Weights of a small GPT-style language model, trained from scratch on English Wikipedia: MLP 1536 squared ReLU.
Each number is 128 + 24 x the weight over its row's rms, rounded and kept within 0 to 255. Layers, rows and columns count from 0. The size above them is the row's rms in percent of the matrix's.

# layer 9 MLP up, 1536x384, rms 0.0595, rows 1381-1384, columns 192-383
size [ 97 105  93 101]
[[155 110 116 172  91 103 147 146 198 164 106 139 150 161 144 119 130 141 139 131 112 122 149 169 137 132 131  98 125 131 121 137 176 120 125 112 151 158 111 116 143 168  72  77 130  81 138 138  75 102 122 160  86 168 140 147 122 156 175 151 137 100 153 117 126  94 130  98 133 137 124 121 113  83 159 132 102 109 129 127 101 124 131 126 125 123 114 138 141 117 158 103 130  83 114 113 150 116 127 131 119 126 127  80 105 107 109 132 146 100 107 129 123  59 143 106 152 144 108 114 153 102 127 129 142 125 130 109 140 162 158 108 145 109  91 195 134 105 186 148 130 167 127 137 154 119 136 104  86  75 147 136  72 117 155 116 110 107 113 131 123 139 153 131 138 103 119 124 116 102 120 134 152 170 146  96 158 121  62  71 154 159 106 117 106 121 150 132 127  98 108 153]
 [129 135 129 114  78 113  88 154 111 138 114 137  80 147 140 112 134 127 116 177 128 163 124 127 142 103 183  78 106 105 134 132 150  89 137 129 132 129 119 109 128 134 122 139 142 133 119 162 106 104 128 169 124 117 129 171 127 136 109 114  95  97 160 145 102 152 125 104 132 125 125  74 106 124 116 131 141  99 151 134  99 118  99 132 137 138 123 131 109 147 127 145 112 146  77 206 128 107 160 130 136 159 116  94 129 121 136 171 138 129 123 148 155 119 163  89  97 155 176 118 135 130 128 135 140 114 174 140 119 165 120 149 118 131 144 187 138 117  86 131 144 138 124 104 187 149 159 123 153 125 126 101 167 155 129 143 147 133 151  92 100 113 132 160  82 128  80 149 130 109 138 139 110  99 111 154 130 167 125 149 138 118 102 144 130 121  92 123 157 145 123  75]
 [ 71 147 132 100  82  96  99 162 161 155 138 133 130 139 159  85 105 113 130 132 140 107 143 156 143 121 116 190 143 153 180 140 128 110 152 147  98 157 108  99 129  88 100 144 153 139 128 125 182 156 129 147 164 107 120 104 137 110 129 124 113 112 137 132 114 106  79  98 146 157 173 178 163 104 170 113 147 118 139 110 152 135 111 118 129 122 112  99 100 152 139 127 142 159 118 115 151 122 173 113 134 136 112 139 148 144 182 134 139 146 119 145 139 113 133 132 147  91 133 148 102  94 129 127 131 110 139 124 106 134 112 110 138 119 117 185 110 132  99  98 152 116  68 120 118 150 112 104 149 146 140 117 111 170  74 129 112 128 160 176 134 134  84 117 142 107  96 139 147 124 109  91 125 108 124 147 114  81 108 102 142 132 126 158  77 145 131 113 115 157 138 156]
 [ 97 130 112 153 139  99 133 122  98 141 107 168 147 114 141 162  87 121 110 136 128 145 139 121 125 104 143 113 155 151 134 135 164 116 161 154 175 174 120 134 142 115 134 127 115 119 155 131  95 175 123 141 147 167 114 123  93 110 117 189 154 117 103  91 138 133  85 137 121 153 144 145 136  87 141 171 158 119 131 119 154 104 118  92 112 131 122 131 162 139 129  90 103 133 120 156 101 113 105 116 102 104 124  77 137  96 101 109 164  91 159 102 175  81 144 177 109 110 132 138 129 131 144  51 110 125 102 124 172 150 154 178 144 131 119 129 131  91 170 129 145 125 133 117 143 155 108 103 116 116 101 146  93 147 195 147 135 128 133  78 150 111 138 129 122 114 127 185 116 154 149 153  97 110  93 126  89 104 140 111 156 154 127  77 118 149 130 132 116 115 147 131]]
# layer 9 MLP down (transposed), 1536x384, rms 0.0555, rows 1381-1384, columns 192-383
size [ 95  98  84  95]
[[ 96 139  80 112 150 147 141 146 106  99 158  82 135 128 142 133 172  90 127 120 131 103 125  99 106 138 146 116 164 110 137 158 143  96 116 132 160  77 165  98 121 108 158 178 154 177 146  90 143 165 130 139 102  82 118 125 134 118 135 136 144  99 128 118  99 125 167 187 146 104 159 148 156 168 118 113 146 170 159 122  96 120 148  81 132 122 113 144 127  94 128 131 126 121 130  87 131 108 114 113 151 149 110 148 147 150 148 155 135 156 158 169 167 163 118 115 127 194 164 117 120 127 166 107 141 132 120 113  94 119  82 113 165 148 113 121 130 117 155 121 161 133 108 109 156 110 150 121 139  98 112 105 119 143 130 139 124 118 139 115 185 178 136 163 140 149 130 152  94 172 153 125 155 156 133 121 130  97 155 145  93 106 109 127 106 138 145 134 142 131  99 154]
 [156 160  93 115 110 131 124 166 109 128  89 146 112 124 101  86 112 166 152 114 149 133 113  96  92 135 139 134 158 154 153 119 116 127 104 120 149 101 139 118  87 166 145 121 149 106 102 188 112 118 158 142  99 122 108 157 132 173 158 132 132 128 142 141 152 107 123 103 175 133 111 109 129  94  99 121 157 121 158 136 112 137 150 162 141 123 108 174 120 105 133 137 166 126 144 148 122 152 118 136 148 130 122 119 150 125 144 142 150  93  90 140 109 145 150 152  89 176 155 126 115 104 137 130  87 117 122 127 155 105 135 193 144 128  91 111  62 131 181 135 173 171 149 123 123 151 141 103 154 126 153 112 119 126 137 143 153 124 116 107 114 134 121 152  95 113  97 122 121  92 129 126 142 119 102 125 153 128 183 156 147  89 156 141  95 106 104 130 150 102 151 129]
 [149 126 136 100  86 125 173 110 131 108  91  90  67  73 124 110 129 116 118 153 178 115 118 149 118 150 154 132 113 109 169 135 146 149 133 102  91 137 134 137 163 118  88 154 114 162 129 166 153  95 115 107 128  93 158 145 169 123  98 136 123 113 134 115 180 116 138 142 132 105 104 114  97 143  89 138 154 167 147 106 100 118 146 168 110 111 105 136 117 128 141 124 126  96 136 140 130 115 133 176 148 125 122 131 104 149 128  90 136 143 125  97 120 145 141 123 135 109 134 147 113 153 144 113 126 177 119 149 106 143 136 128 129 121 132  92 156 110 130 118  91 170 143 187 159 173 142 125  85 118 130 102 122  95 155 153 112 106 173 173 117 131 117 160 119  88 122 128 139 122  83 137 160 155 177 159 137 150 139  88 113 157 135 185 161 145 144 114 140 127  97 110]
 [152 136 121 120 128 100 130 154 102  84 105 146 161 103 127 122 146  77 115 118  98 106 166 159 117 169 139 117 123 134 102 143  75 106 118 119 108 120 144 158 110 174 173 134 122 169 150  78 148 106 122 118 105 108  98 127 135 101  97 118 106 112 132 136 143 127 116 129 180 104 106 147 102 135 141 124 165 107 135 115 107 157 173 159 121 118  76 132 125 138  94 101 125 121 111 166 125  89 150 115 106 129  99 159 154 141  84 155  84 122 119 178 118 153 105 130  96 133 109 118  76 165 116 115 119 114 143 143 123 114 118 159 102  84 131 154 117 141 125 112  81 123 151 141 161 115 106 130 156 120 116 150 141 128  91 116  89 111 108 126 170 135 131 101 100 160 104 117 137 131 116  92  99 136 129 110 138 159 129 127 105 113 101 157 161 150 123  83 122 126 166  90]]